Part of a small language model's weights.
Size: MLP 1280 SwiGLU, vocabulary 4096, 25.6M parameters.
Architecture: RMSNorm after each block, untied embeddings.
Each number is 500 + 25 x the weight over its row's rms, rounded and kept within 0 to 999. Layers, rows and columns count from 0. Numbers have three digits each. The size before them is the row's rms in percent of the matrix's.

# up: layer 6 MLP up, 1280x320, rms 0.0434, rows 1028-1082, columns 80-159
# down: layer 6 MLP down (transposed), 1280x320, rms 0.0434, rows 1028-1081, columns 80-159
# gate: layer 6 MLP gate, 1280x320, rms 0.0433, rows 1029-1082, columns 80-159
up1028 091:552494473519538479509538533555502511493495494556511502519485523548483470501511532459546482511494477529519496462515525482502500498487508499492512444493509505490495517515516510518533490498499492475501504472455525535488517533519507517561519458
down1028 093:504517453508460486507499504498486498489494488521460509500493449527480529518523514494494458468510470490539489497499504513493531479529519513496481497485527517502506536528520495519567526493497485473574499463497450490467519505473548532554527470
gate1029 096:528502521508530484510519499494487515467471539504548505493483519500447496514550504511462483497516520506529482485502464526463477530472472533550502485461489491490508496505507534575477490471491526557431452504490470512498487474451501468527508537
up1029 097:492530542467453500486478515500501481526521499507485484509461503537521501471552490510535477549480513510487530558515510557497497541456475519512457489450504473481501496441542486524502503519501518535505489493482481473537507494468527519516511447
down1029 096:480471543481506536486523489508458499471509521484498498497520484529512487520502486517501476520467523488554551484510488477507512515480484483494503489463506492451478532473528469549474529494508525531522523477506501519518548506510529489510508491
gate1030 097:485469484481495482516526538488505496515527510512441478488500482544519507543467503487542537479514536567509499513482546466473482502458514509482466539482511495500505520513441488513500473527528528510534548484505518509445497484506466536494491524
up1030 096:478495505476514506518526519525489556552452489492529484513473490497514513534533498476500468528454501522507507487517517523471501500539446496514502516552479493516479492508542507473471483503485505481459495504468504559521504496497538489498508468
down1030 095:485517516499457507534522472509490518498479532486527484466493530506460462522538477501523479517486489507480539501486520510529498484546449478515497465539480518479519473474526527508507472484504479473503493514504497544515480503509500502556497514
gate1031 111:507488474507515450520498509549480503511525517465512475532483546463493540494498493488513488559479486513496488527551524476509486530462533462529454494466511501511506528540533493470527443528442486513488539523489516520510521519502457507500474525
up1031 112:488492505489540468525490506497493531497499479469544488535489514517489522481496491497463503526496504507533530548544473504513517528461551474528452529483532519514508545515518508474515476514483462487501495520527469551512557540506476516479469467
down1031 106:470503474490495464491495502530485489513510468442532482488508525450504531487526513536458503510487498536462488505513513474539503530431530504473477499472506507505473523530512506488493443532498459478477496505518509510502547502515513491489477493
gate1032 101:511478511521485533503494510467508496521486537506452443542542489466554519524506491515517528499469524475516499516521542473485451506465561514535484505508489530497528502518487513486512497535507527529528548507521525487497493486481513530513474497
up1032 097:494490481530469487531466511488510493460470486512489503503509495527509471514443467530511480482534536500535504510471514501565502508510512541506457495548535472508483489493496469512536503497503504507497474507508543477509464524530541487504503511
down1032 096:524503546518494480524494473511545490491498518534475504529508500503484529500480509546481533513453488468519490545502486504529515537537494558526459558551488548528534520537513536490508538502508506528519484509493457494502489482526509488489530508
gate1033 096:492534514517478480498471467542476514527456495467534499552508530502473472478501537499466489536485492489509515509517485522449530510507484531462485481527497474488545557483549522544518536495464543536493546486494519532525499510479513529511478463
up1033 097:507483495478506481425535491485489456496486487462473507545513513468455514494464509484499481530496526477486474515488485523528527476484475454502501450507489497510489515498496496486529527489484474487508527467510541540474502487467528469506494513
down1033 101:509468498524536460445526470477487460517498498514490533511503476514497482489443473497474470509512486504484489466502507486535528489483489447519498526496501518485481482456528547529536481485514515476524480548505525511499473509446526506480434468
gate1034 097:551482495496509470491517529526487477472525485499474491535488496513473492511532513539504490529488511489511528508558512490506485490459507523498505519510463522468487487533489533513527461472532521500448522501477520514500530506458482504500480460
up1034 099:487492492549498503451514469472483525488493519530494488526491471466503483522476517491487503465532484501487488489525479492499519508485500581423482515477475504517473486507497505516470501503523508480504509507514465490476484517492494537508491481
down1034 098:492475487491474529476511468523492550518525506484492464508466505526494514462490500511503492448496532478497472494459495507543502502515482523490465518525508496517515487462588547486447508519521521509541490499481480497457466528463542488505503549
gate1035 103:529484507504511513495460481474505484492482451497502512491495438485526509504492466482485497559497482469508489461472514519488495512483507459528512463515505470507492540477504462505544544526462528542488480500520520483498490497499479480485503502
up1035 100:516530506459470472506489482443486523522506467480482495558520517487498514506535469499486483504523478525510445482520493473493493480472483468532462496508517476521510466485463519516524514505482462534423485474470530488516493488467493518470543520
down1035 102:527525502501500515542494477503472516524486482501516560524497464504471504477507498494499512527497491494474481504482535496500516479467512449469479543540476483507483506483498494488523486525511459494493537512472447516450514494503492483486463468
gate1036 103:495474553515505468534512512539454514473522501523484490483557530463496466469501506501478502532437515521487514499484534473517518490460483500467480494482513497471486503514483539516502461484530499496531491492494545490522493482463513492487518430
up1036 100:511521461529521512486515493529527459502545517504542497511500533512487481520464491506467500502472504509434480458473531469545484506469501474531476533507496486572471495497508511518477498494510485511456511483488523496492489494481513500466480497
down1036 102:492476522519481531510455494473494495459530484511504471479492515477520469490517517481496469521461506518505484505431508473537486532487472482484478508477523506505484501487525502560514472504558490479500526434503509474472517501471536479482537462
gate1037 101:501496510473478469497572518517481545467534493514445515467499525500507547477468474490511509502493472495506485449519502530543509492503532502493523487486529462480544491555488520505526486509495479512496500503504477536470462457494523465485488504
up1037 100:510541519521527506492481506525488513524459475439476475506489501448511475496514450518458526490457546530518504470514462495472513473493557491506469517504499472514526505494530527530481465534544504530483474471476470569560487458482539474510453465
down1037 099:487496553548494497489493515509519511564534471484517486534492542507498515506510460478476529527487528528524527471511502508499456507522525504457478505534555504505487481530536525519498516519532467505493502515481512531496527478522529429468458511
gate1038 100:534463502519477555513460527534493536550527457472491532490498460479499523511491446515479503494495496503485491459497516465513503529546569498475534464509502549535505523476487515537475524486508521471526514518477520499505520468536473507531533515
up1038 102:465512481502476509485511512502542495525494532517498456493517483483506485504470522493445491499486492518506482479497496452565516516484486534452490477475512513503521477496508531544502488485511475474492513487514506475521525476490521508504482474
down1038 100:524508532488484528483485467508495513514539477476493470520533455479551496511519499506454518471494487483507505478537506502545516525517479521512451511532571500489487464509509521493520501479505493518502469521523480510507497495471512532478506438
gate1039 098:530446518517482489522520489505479511499531513492504509524521481559435519544493500507534473501543464527509450498509493472493520528543531480520451530456479467487522495549514491521493486526513493492525475453498483525506504462500497504508457508
up1039 101:498536485524464487496480484431500543538521461527451517512498489515530522471486500497475513532497496511538532487539482492489543493510512539503517487513487472490516529461520472471510481501523482496524496497543482522490513538498494509506497488
down1039 102:458572490464513500502485496506463501483513459528506483507513494499503492476503479500503539486467503509539521532459518497477518488485483529478499494491473478500504523526549487466515525498509497507517529519473496518506466523486528548526490502
gate1040 104:528456496532477465521470508512517501534487471481492484469527484502528456460534494482481527526483486525494534567494513454487484511504521503489487453529511471476532473505503502457497501532524488500474467484515463504573500532497500558460536479
up1040 102:491510490495514491540509526536534499438514529534444500520540504496465492466495505519516473483498508519499491523470487533472523526442494547498502497500528498516534513528503554538519494456490518471536529478509485504536478464470493464525481464
down1040 102:495507513512533521534540493484524520487513521460491492534507549488455504534477521506532475488518516510452497483489488511502497505450523560487494510540550549524496500496487481488474516502529519489490507486521521515539473505522474497506476497
gate1041 100:493550477497532495511464507487479526517501501513513528491513531508446497475505537521505513530469527516478505489522478513502495515505539488549488506469511509511547489503497494482544520494484532499479516513454492468522519478480471476527531527
up1041 100:497513520477512545507477544453495456487455515473496465492481478492502528466506493472553491521480543492518495473542460507496483492500526484510489464477468510489478484497549543507498507484464535465518501519514510535485510541496537480487474506
down1041 100:476541553478521516512459503509524529494511510526513507509536513481472498478477556494536522499460460477506485458501514462538494501485504460464529464481521540510497507480485526474484489516515500532455490498473517524517513478514489514503501487
gate1042 098:486528500526488527480516517438504472501546506502500472530480488499546465514518490518437530508482493515539534517471510488480496495550488473456490493498494505482491483493488506480510481474487496487437493473483499497425483530522506476465487507
up1042 099:491506446490478536520480560521530491516517495458551474517502493504542454514474515580533539487509526482495449546516533507495522475509515486524460498528508488492495489502464523478486502462491486450482469462496482494472520449471506495488482511
down1042 101:502516446554528500490533512504500533445505494510518519513483524528537510538491444542495490527491512478484501477485468494504545444496552558513506519443528472544468527540451480533468516474498521482468570484487517521504483543472485471521485500
gate1043 097:422454522507533506519495498501499507536499517512535465469498499511512513521509503476478521512546492445483548485494545542534511481529527539458487495527514508507536485530458496499516509453502528515453497460504500497525510498506507466516496493
up1043 102:496477497488465502461465512459480522507486466511475520476531489517454505520467506504522498476494526496512488518465485516480467452467469459517517552518539450504472521518482503525535521455502545515475545454494510504545441473504508514499461489
down1043 102:554486506469522510507527464483497482464477479475484500521556519514511531499489517540515475450505509502511474542492498516528518518489536466550506515540514453509511503489496526506537518491548496509521499508501517519498442528468504487521522532
gate1044 094:526561491545494488512529463533514475523482506477477484500460511504492491492476512516485500510505496508569461516512509472501515503491495486520517520495465537503499511518524533502479530512514492508476576479477518558478465480511478514474493487
up1044 103:526466501531490452461454514535517524523503501521502505516452492490466444473450520487504510483519545514505513466518473523526499495458478506510486525501542450497483552478547526474474490496499541488506459470486470516530523491457516502508503511
down1044 101:518528532506485474518553520503462515533496510445480464512492511525465451484478516482490530463510553513521509456501525545486525490466504540494467493488535486452484494478533528488472509437507478508478480482514539531499467506427487495475506509
gate1045 108:475484517529484501465527512479537480539537453567478528493441490518510447536503517500434476507461478487510521496510480470481499502511507491474456485496517515511520516521505475537506500483542500491482476542522548500492546471480506500480461523
up1045 104:535538522502489513548492500495488486544493554493477506524536538476513545470509480502520526519536499492507499468484511575488514487496467499520534490530486458461485526529545442495502497496524510505527508506500521484493478495515482481512503491
down1045 105:550486472492471484587474505507530497478435543509502476547475517486516484506458478493505491474481496539480474496476486521534488538525491499501544497545479481496484515492453437470525479495551535476466488489498450464465485530524452521500504493
gate1046 110:517524492510504461505509489459561528453524495505469471457510514509462525489532520492493464520521533545487511516473526521502484498472504472505478484504489460494496470475466490509548495560455467499491485503500448539474453503504484508510500508
up1046 109:525477473526541500496484444513512510504539515505503532513458519534478470498499504493502503483471459500491524462524518525487498467491477498484538492468475451508519518498492517486473521502473503492522510490472500523536500524521480491484543514
down1046 106:531483467535538503513518472502522495501546489476505502537456517504485490543498507483508495503509488521490515490484522451506487507506492489520522524449518446513506526498531472486489537504511476523518475526494515525532516520536507486481504529
gate1047 101:538471505460453527525496495501509497475503496507531495511501461476488513461555510488491514475485497487489504480488479479528519517489524508501495498479562505501500523509513482537502490540541454484494509508494545476530527519450505470458536478
up1047 103:472485490491483526542471494525497529529514506501479485492515486490520477509556544523537522467519478497505494492483463491545504519478503466520521506509503524519480498506511536508523521486483480443495484501550490493470515514483496499444484463
down1047 102:500494488518531494518424526527523518523528489489499456510489505502481472475537508506535487492560506467518477477528483498520465480505499506486528497561502527558473529522488532488496490547523508475485519535487509497488496463479448513491486459
gate1048 096:519494500507522510489473511524476493505504542451499503482495492476504505472484489489465530499490503513527526546531520501500503489513508533493507510534466474473477477477524496537492495520487537518514525488532495539482512496514496517520505505
up1048 101:533482513508518497504531487472498524520526499497498449504449497513461487464443513491479500469542527514521485488484485500528510545547496549418504520513435484484514502549521500511480506495496506498516495470473470532494486513504514498522565523
down1048 090:510489539537536474499480511479486466470520522519509506528521523514470500479435518498520536478496518524519472484469506482519533531512474561497476532510494491564480484520526523515504515484536496540517484503540488475484543479516494513484543527
gate1049 105:552505471497512478506502481493505504524542493425486502487484498508467449497451508498527495444456538451523505494501546510483497515489503546523442446529529504493574486503465498482524479488507478449522500496517500465477463478504493505498524497
up1049 100:529530505528491523529530514507477475479493497502435497474519489514448513486465503458535537546488512497497478517522551489478524512475544537479504524460491490496525550477524516498532503454504457504473535456503513470495487476484494456475485473
down1049 101:506541465479492508532508510536483500482552462510447518522541505497493501476476528493546496513511520503480503503477481495451543518477543508529477497510521503478492509535498558538483526460470445505465502415507519486486503494476508454457528477
gate1050 100:507515464514504477527488474514462494471507502503474478472521525494493480526568537529533510496481504502471480510487521483550468510488483464496482515516475517526543525522483532491522498527506535552516529496522454504487504519492515506485474500
up1050 095:460479474505506537508541464538453527465525457485518517566504464500488486524522508480517501504490524512465495501493477508524542515489476512451531564534460522506526536505469490496525487430540561520507483546485491526487489515526494518439479461
down1050 099:503469458478522502523526510489466547487524506534482477520529479495489517530489517499461508528486532536535561493441478502536482509504543501491517506533525497521480514487510517456516527443529510525478458540519510563485524508495519472467504457
gate1051 087:517486522500517529522500440486481472486492451483498494485502565503547517473537569453450472470485453502507501520520477488484499465504505499557439504499479533455497510489468538435477536492439507523522501511461477527523480501530537498529505505
up1051 097:488486519497511508518492451514476537511496476510457470540502468448522495480542477446546490484525472495501497494522492504471509466523512493501501467517523545513552526484465515513484477483473488466480506479445480517482467536538504464500487486
down1051 097:501504495541492505525518435500480476520501491483479513505496512508524497453547526444494458483463496496525512511470500512526471513494551494496451517458497472547480491471443476512503504504483498517534518495471502525509516523477517477504487486
gate1052 098:524531491471534505482523499493515499504519478519503522487448499459556474471456477517506520468509512514523463519495496506561462464538494471539453436482510521518472485517507558495506490497495479519476527497514546503503535490520508470498499484
up1052 098:518524505526500502471516506473490497524490479447458506521460492485513507483475504480468514482490520551490470513494529517480473484509519479489491465511533460537507489492470470545471494483511506536519491513461498479470499511501470518447529486
down1052 098:495483526510527566512572487475472518476481534483468485521476466498525521523533532481486485507503541492495491483487495519487495473548482496477494461490546475505503468520499458514446527496495526507521489506487533517470498501515474518459512456
gate1053 108:496535493473472470533490482476479483508539489530499489520530488512440499502507543491532511519525514527547514524513471558513500513536534482496481547487499501498517495481536517539489524547510480463472503560518471509471486498542521487489472517
up1053 102:513502505538491477515526490425522510522545534437490486451512513499499507476483502445549504488517542549486430500507484494505531492499487497554497518500514465519534502494491502484494525485476487472523473518480501518529540511496524508502505475
down1053 100:485519478509482506500472461489507476520493468492515508509558501498444506521495496523555498513517489517571521511536495514465470509551513466493457494489540466531521489523525517451504491503508514486503503542487467499528487515526513480464453490
gate1054 098:529501519480516502507508516492534478517511568501514514500520467525471493489539498504516493536538477533521524507479524512493520487565488505483494472528512496517466507499513517520491537505532512488466458528499495548481538471505498515504454487
up1054 100:531497511487523529515487553520524448500567516496482520502514463476535506519501492513488480505479541509505468465532526521510491438510503530524483502507495511529513487520526464479496473532515486481428509492497532507523521509522482488503504478
down1054 100:499509516508549527481491500511469476534525492536471492516492497478512534526472552474504493522490521482506465506498460510474473477484475511569486446500473492486491533471523493509493476503536522520501500533504527463528518412517504492530497484
gate1055 095:471512489504513538482504480510487526501490512506471536503455500451477505476510527517434512531532489508530488547511486501462502482534524473498487522532506505462465496502480498499523483515522493491501521501478488525468513455497507520514499506
up1055 099:517529547525539527510452490501482525483479508546525486481541437464464502486497520499504487503484575524495509535500514484505499509526517510475456510472533504551507468484467510471527461534480450507479493506527474447478450489464486509543527471
down1055 102:518511535475539514509526512528501497527479527498476538502512508431477512525489530527455512500467507507500495504479512478470485513490493486450530539463497527508474502477479469509494501504471531506490503475489478506437528515495525487514492507
gate1056 097:510484540490448482495521529495496496514500517520541516529532523519483453474532469505504516505519521528512483452483482478493514501507492477519482532518471481455488513477472550463485483564491537504440486436502538497475482467515491534529531488
up1056 094:484501530511452494468517503511498491487501506514458482536544532542506477471472445478486531508517516500509496511489570450476509451531496478491499506489500512505505500447510494500509475487542520494537545494540487472456456478516543488532480482
down1056 098:493479507520508493493525504495457526473484519526506500519489491515499478520494499463477469514502477526447500489459500516470515490502493491447463539467561531481513511476473458441513466544471553467484500475528517478449515452529488518530501484
gate1057 095:517507522506543505545504538508488534561504511502450505493535482470499530472529506533528524500515487537515468523499522502495531479503446524540494490510470470516527508471512484545490502539496495515501498507444480476502532509504511473531488490
up1057 097:509487487515496491507486502504501492507525472509520514493470523523491495471531519508497467525554529521502533507460523482530510499483483507502514468482492545515456539486473498503447481497528545496482448459495498498464494536514530559482511531
down1057 095:505541494521498476499481503500506524524482516497497512472513507474504483516483528518502456560505481445524522489526457544533491518527494523538506533522464502444524467470518540466477465510519537496533503509481494472531551492531489521500479518
gate1058 100:530523539515510453534506512528468523457440499535545469528504541501485512522512519508548510499522497514492528549468464491514497574548517459501507503487517515494527512472474498528508491502546507511503498476486493493515492533510535531489510515
up1058 096:530461518483473519521523510499531510540456488471494511525482477463497487524464527498507493505460471500485580492522502515504502500485473559496522521514452527473502546544486457487524530490463552529478462477473508494504496520518488467509524462
down1058 096:565489514477513522484487500503529547492479506505529448476443480504492505487495560517516509533550496506471492461495518482471474484537442498516508495497548491520510491539536473538473493497519474538472524514487451492525494513485487495507524515
gate1059 100:493510489517520486481459543507541532478522529481485517518510488494489509507544506496519511520478497500513475525521518530446534486487489485485489461463450521542475481494529484494517458467470469486500497560496476480515465475492532483471504511
up1059 098:522521499516505477463517492527460505519462539514494497455514526485525491530482482517474503446497487472520507497540454510520523494484502495486498491489511498492505496539488509553500478495516514499470498501480524495493488493501503479493480501
down1059 098:522555508514491500469568506519475527527489501495470490471473488528529502504473507495499526480488508494480489470516518470474481469534514508510485449488487460513459440501501480501496500490511487473469473476449512447488490519515478488467496455
gate1060 093:482524516431491515514485507508522488524501504512484511504513530483487535486487498482458471511481480535515505498529489542473484486499473539489482513523449494456492524488522507506499546510494515521532494472451525519495488540487526528450510484
up1060 089:481496514521493485513554483495502490550510496531472490458497501476511469505515532487499503512507555459469474513504459522515506475522537552489517496495500454489508503520543497494565537519485485494430506510477530537500518496555517504510497500
down1060 091:490510486497473506447545455515502470527452491487512496478526494493457484543508498508475505534546495447524505540530525503443461489525466467510518518523463531500535465523492463482502506491502507533510439467499495494459485483501496495493484498
gate1061 104:508505479500496507490531534502516514509517508511502523485475472518447547483503496492493530478479513518549523472513517519512519469534440515527526496431517480483512518502490545504455518489503513478483565536524529469551484473540471468493487488
up1061 107:501482520499518458514526504505526512539523517528541488455488457478501487519525526495515485477526486526503513482476476514456513485504482508514462502529502491500522510513498505531456462500499490536480514520471512486515535511527532510528488443
down1061 106:452473502510491510500441532491490494473524477499484525530477472460510489479486460534500486504495451525509501507486489471483535453527465488516497578512519513521508537462464528489508510511448530525473475472461504473492473527537499482478515495
gate1062 101:533501536492442483507489465538486472485510489491508543513504500516527491466529477493488538500479532483556488477532521486488499470491523521501525497481498510543467497503512485492546481463465491539496493507524502514513511511520468531486544508
up1062 099:530518484469485499487524456486494486506493457475489483520523508474473488473503489487475521517468496522546507518576495518450472495479508493489526510505497531528518494527503468533550508464493533514526495475458478493506490467491517530507447443
down1062 099:515489468497498478503479513477493507478482496437512550499518528453503500489476529486510518511531500521493510519505530511486447505504530467484513572565483489514498474483461464554508540457505515507535489516506464496491514481476513533499483450
gate1063 097:551545479503493496505463521493535487542482507507482495494455492481498521496536505515527491506541497484472544525508500538503501462511492498491446508494453459516498500533483462512514483508474514497485492490454521497521490468478520512493499498
up1063 099:442525523479540507491488481510502496510491494500519540533515490486510463495494506505520462476507521510537523483507485498504494480493488477441481503511515541469495510528497482492485517496522534490502504501489520493543504495488525517522474490
down1063 098:463489507485537500505459512500481479511501509514471482510478487458476468477492496510498530498504492538534488543489468519490503463466500512489478494536498510478458494528529490506517479525513513512487497468468531500522524529495503501515517495
gate1064 093:451541501487486496500491518497496473518452494468512476488533525505485484500518519503503516507485479464491454497499478525456495516500534494493486506524517507515538496516515486513470472490493446535498513524516543472513509528507525525494502518
up1064 100:534482500527492477493450522480491542517501500501488503531488442486491447510493508480520483495483498512500492515471537480493497503536439499488512462483517480520509537505520497544500494481503491513508455496494478527537497463483495510488490481
down1064 101:506516498516494500463447536505504535481524487522484503504516482534537486477508487492493476494453549523489485480465489474440523522525475551516526482447501535486517488524510534518484510517501474529481461507526479509526456510481491511539500506
gate1065 095:532550456468519529506504521486457490521464479502532562465477461514509504536523485522482525497477474502541513497476507491510490492543524517570473530500485508497498504482504509512483479492493493508506524546501538477500501510508487511513526497
up1065 094:505455517472505541462503508506517558494477487495516503449473482473472504480482497518504516500533527500518484469529518556495517477519477536530533545568521451487544467486456497499522501472466524523483521485495466496486492485509486507518511485
down1065 096:529521486524499471538463514507463472496493548488506488475446488493500477544496486532477494525494514491472515500497548545503500481518492517520469544519475507503526505525499517464482501487505539510489496504530567547522443525532518505477512533
gate1066 097:472514470524502496493495538508519502509487511507554531498510485481496560508509555462501525476531496487488510492476511471510456466490476527507460470490493465489520469528529470487492521512516464496494505473543490507505510503532513514494501523
up1066 097:480487489485519470445509493501490469500551541487485482494517525513519486470534548496479515513527481462514534468493512507523554486483487517524531530454457519478499476490477522499523499485508485518452452500489457521476487480504512511453535498
down1066 098:482478509560485532486506492519515490466541535517492478497484515497505540511517519475516528513493480485507542520513496483515483483473501484559508546502543512512458508506508471497495472492468509466468482451470484486498485520491536521506531503
gate1067 096:489514506515525482498540471517508468524501545527570518489474500450489528461511507490482519516516503498570495482487491521483478465495491513545467485524449482435472510504505539509483496525463442498479472495522479505510463510510518513442528503
up1067 103:500439480463497495486580564497521531502519469565505494517552496465520511475484500496461548476525454498487487502462476529507498512476488522496538486540529482510509510535517478497537493479517496499501506500496533487528531528487490534514493482
down1067 106:520474509508501442527496537549538519513527479496465505478529564501513522483503467542442510474470455484524541499520490507502440445541495498514480553537483470532530536517509500519490494467478473551499505491468504455482476455496527544506537458
gate1068 098:507488540503510509526485518525491467499457509505516558530506484508502479465494526470507472487493495454516532522520495502507501570504493497466502458543512524483497553475488550502484490478474458476544497484518501478530480486469537528527515507
up1068 101:524522494532481514421492516507504460523515514473492530485484444449492513501502472496509577515494432514491517479495473489513464497473486500492486512522493477466482506465514472497501520485525516532493521503479500527514538461481497495501514485
down1068 105:504493514530505463461487477508517471507531515479487458488517475456503508502510499539475506479512468455453467489526472508525483483479492509501487482501479507480539543475545475488504527529531512548520494470504508468482499524463547500511516511
gate1069 101:505489501444501509514478490494527469509461494493469564511512505507557498487490505497504440517483470500529537491494482501499517471516479502481522510514552516501488530482501498511508490494491494518508509514433455509480500475520534443530535448
up1069 101:474481501495468497554495556534495479473492459527514508514498532473463522534509527479480490493522551445497493543491525511517496436460530508516505512497492521505459496497496518479512507474477519528562541529489524475487529535511499472494471474
down1069 099:511448513499491505514531520516439539484451503496494504478481519443473535455444483521516455510544483481502504497527487468509518501471489537488457496491521491556493452515484487477483502505477505493522569490507509484496525494522502536448512483
gate1070 099:527512481505473467474480496522442532480532474475486497447497491522435513502477528498481508493527510486497501518444508491491485529478481478487492476475480511510530483521537528472475491498491540485469499455517489513480510508466536473470514521
up1070 099:523438529477498507477512492494479509491485508463535508496487445476504487530518473494517513501503504466486526481525515504517484494509473488487476478521479470491503515478481494462545434541506502534485523446548487503508503481530491496467503482
down1070 101:507485509514470462509518488504493513514514483443553504491484446510503459482496459553499477485474491476538507494574453493473520482536485477491526484544473523489486497501530509528514489522497500484474518504516479496496523494512502487488514526
gate1071 098:495526467507472544522457519505539531495537458513482479526494458489470492434507487464517523498499497453507493492533528501513510516448531498498528511452540476505484522467485502535518491493468489463521464525523477492446482526544455498497552542
up1071 096:476466514547527509538536498519476548502527460470487465497533502517519506461499531536502534495500465543502483492491477495510514464477470544491492489516492465498495511522547539490534482524484503469512523460501523521492530503509550503495472489
down1071 099:550523479513502528491489513481505487469494500503487506426458475477497467467525521514513505510529507472515474471495540547530515491486502530526485500510486491501458536444536455486516493539507533502517502489529504504456512480509548490510471505
gate1072 104:516489531494500500496518474479508501474494514482515497528521544500523473459488489488590496513537510427499468473477500489513522486511483472488486523510498528509518520439522516497510491499504511477465526446480498517472478470492502558474550463
up1072 101:519518497457503502535481528449500553484473498490489503516509492459549467478493447496543470510519497478518517496441493493476490506535476483510507524458500493505515494449492490553488527544469523471552510518497498495518511517467521456462466512
down1072 100:505546452497477502494487485507480534447520477460478510539490511460486451528497529519511477494481523439488520499472463516509522456523525463478512503519553528508508523483479499471519480502478536480500541490443484475524498508494502504492518544
gate1073 105:502493505495507512536533467499485466490541488484485501481529520496462533469528473491468531521544522499535510463527464456499504480499548491482520515469511492462504476467522497482484469501503478527476474492475498492491504522535514529478445505
up1073 105:516491526456455461490523466495492435539493572496475546522480488483488505506457499514496515489485513457535505467511533509519506488489543480472504500439490502471507500492485484485496518468501462485478503501497509475484483498486481487509510517
down1073 102:501503501458454500545521509514513436488477494492468543495473485495483494478446492489481519462500508515508471437541482518524487523513535494455492471457472477501516515501478454507481488479510491480466485487491472508457477522555538496482475512
gate1074 102:497511489539492492503495527514529483524502490517485489499527477508459475490480459485509518508475478469522474529486532448506496479481485464542481502464541512468497494494480454511490495465469503476488486502492485503560539520481507540492487479
up1074 098:511503486498505462488503511492526503510518491447499527513501526474534498527508453503508453489445486523498541517496459508522513498492487432470492491497498480488492507476466557493524479504501485530536479488456496499503469472482517509481486484
down1074 098:505463492528531475512511512474484522466543483488498471473517490493532486546530478516516478509513534540475458520516491530502521503511513499483528507491515503529546537552495501547462488479529479474508521458524482484474485476522506464519509503
gate1075 099:503546550497454522517471495521454498533510508481497515500445544542525475493519488466510458474512484536536506516518526502465495497468525480508472531474519490531530521492495455529550496499486462502521541519485523485521548462534434477500511502
up1075 105:463481508507508481494446501504490539501497527503508493496472525437494521442471480537473479512494482543505504535466526497506477463484479538520557494478492477500506525494512524526458464525520512505524493497484567489476439492483518502471516489
down1075 105:469476499489505505527475483520499484500472503493436499481483455462507513477487505509505519495491460498475531504473518474540493499476505522516541496480460468514501511447510492494464508496508532483499471501479494488506501463524502489487498531
gate1076 104:504532507525491509496485463494505475506474537534472490478517462492488475511559541465479500475487478517522483493446528510496487492437490482544470481516510531506498480496511515508451471489487527493479452480505498525513528501522501468497483489
up1076 101:487492479459526514481492523510511529526486499510516498453502517495493481524524524487510519515497483506477475524483502449510541499538485495487496490534527458500485494500491537501514474475558547490506545478517550536492478543505427499503519512
down1076 102:494450523537523515470501510484506493528539509547506485458491490476513459506467490530525479520515477515432530552520473472465471460519500507469496490525562486505495502513527485529490486516497530485510477479505488466476473502450498560478540554
gate1077 102:523500502526496477491511475503502496479532516488513485501551478493497480488466525485461509494487471502538496526503482451512440515529550498494558539503475460511455475503488505471457471486471509502547487481479539538511480501526504500484482532
up1077 113:494509491500477531484516528546488483489520477542542493479490523508493494466482489472477481473481493474479546503524487500528502525481523520552549557468497500519495443513440511505498464491456480484459478500489467550492505505518542544473537516
down1077 111:500501495462520542454543525514487513501518489506545458499491533483492517459518457474488456501454466493480503485524505490519478487472492488509543551522493495527460429493508481524464481505474517498490475499498500521500535517528529540487486491
gate1078 100:497480505491471532540538455512532508513491498507476504500521486513506508504466523507512508490502477497485467514525463461506537490480519475539504473513474488489482496446501483483499529519504551453495501474462501516505506486497458493568491520
up1078 106:514506492498497510528522498518513497499551486469520491465483536456505535522472462506520525471490532487479523504512461506457485517528535533528538487518507539479468525494482487492495488513531540515580440541523463475489473523470504538490508460
down1078 106:503482540491460495543471546504524514502520458515528493491461522535478533469469489553520486517491509482507515478525539549454479510530523499551511473493517524490506484484524527518485500494474540544517478512478477484515502513492537528472526463
gate1079 105:469511530521486435509490480507504515476530491491472474513472532502457483466549508513501507535477493515502544462491507506508514475507522526478482527508530466492483452568504489539514507506481509486496531483494506477531540484503515492493484480
up1079 103:437476505495477484445500504462522537498498467480528505534461538490521497491489510513511533486475473488528450524517477478468492529563497486503507459492488535478512491497518522503511508513525506471496511521480496542500525513502521502517496507
down1079 102:485482512500468481480544515494516516514519525545511507487469502503499471539484471503524476472500495502513522528490517487441519511504506501478487492519492509472532512544524509530516467485568505497525506485512499529512528503535501515494497497
gate1080 097:554492477485501509469486552530534513520532491491518499518494507491498553459477536491537455540440511467494562518535460533508478489479480488489500483499498489539477516468481466497455472496486486541516529521500510516472507510463485517502503482
up1080 099:547469522520459482499500520503485506472492528502515487479489475489456451512458549507517515524539501482482494492484528521500487501552486472486518502539484533487488505490486509516451479443513538475498477533516511509475494487473534472534488483
down1080 099:512464534481508494475479535531491490532470530483514512466502514490495453487511488504480520506548490490505478445493515477525458486492464483490498488509455475461490455504497504506517447451483520479517496466506497493545472466512507496537486443
gate1081 105:512483518512454535514451435511519480502473540537517506494484530492428509471452523488478539467510476506540473438500455518482488457535485513477518462448541493492514511501485476473471510465500481524463493506480481451518487496506495500474467516
up1081 111:475468522502490505530518458560480452530499477517537476471497559446471538477448540473512540474476475500501486475499582504503503410517535513474505490465501490521520497515481497457465484469497480504483442480491522450451456538511502476477528528
down1081 113:506534532510460531509509463566488485549506515498566500497509526477435483500497499486507533484474482447514485457498474522515471443521543513501508461462507505505504513474502488477432515475511506511510467526502500457501483487477505480467495511
gate1082 099:507503489481521546497480444517493522552489485484495498502482538532480527500532540537524525539476527485483513493488488485499531522492476517541479489471546511474511488488505486493522434538475483510534522487480525499528526498500500474494487472
up1082 100:490498505502487535467508532514535491482510498509462494543502498494485512501442495481482567512512473533487464500509514495494512453478496464479484456556478540509479513481503482498495548516522540532461507523532521516520497484497475478443512495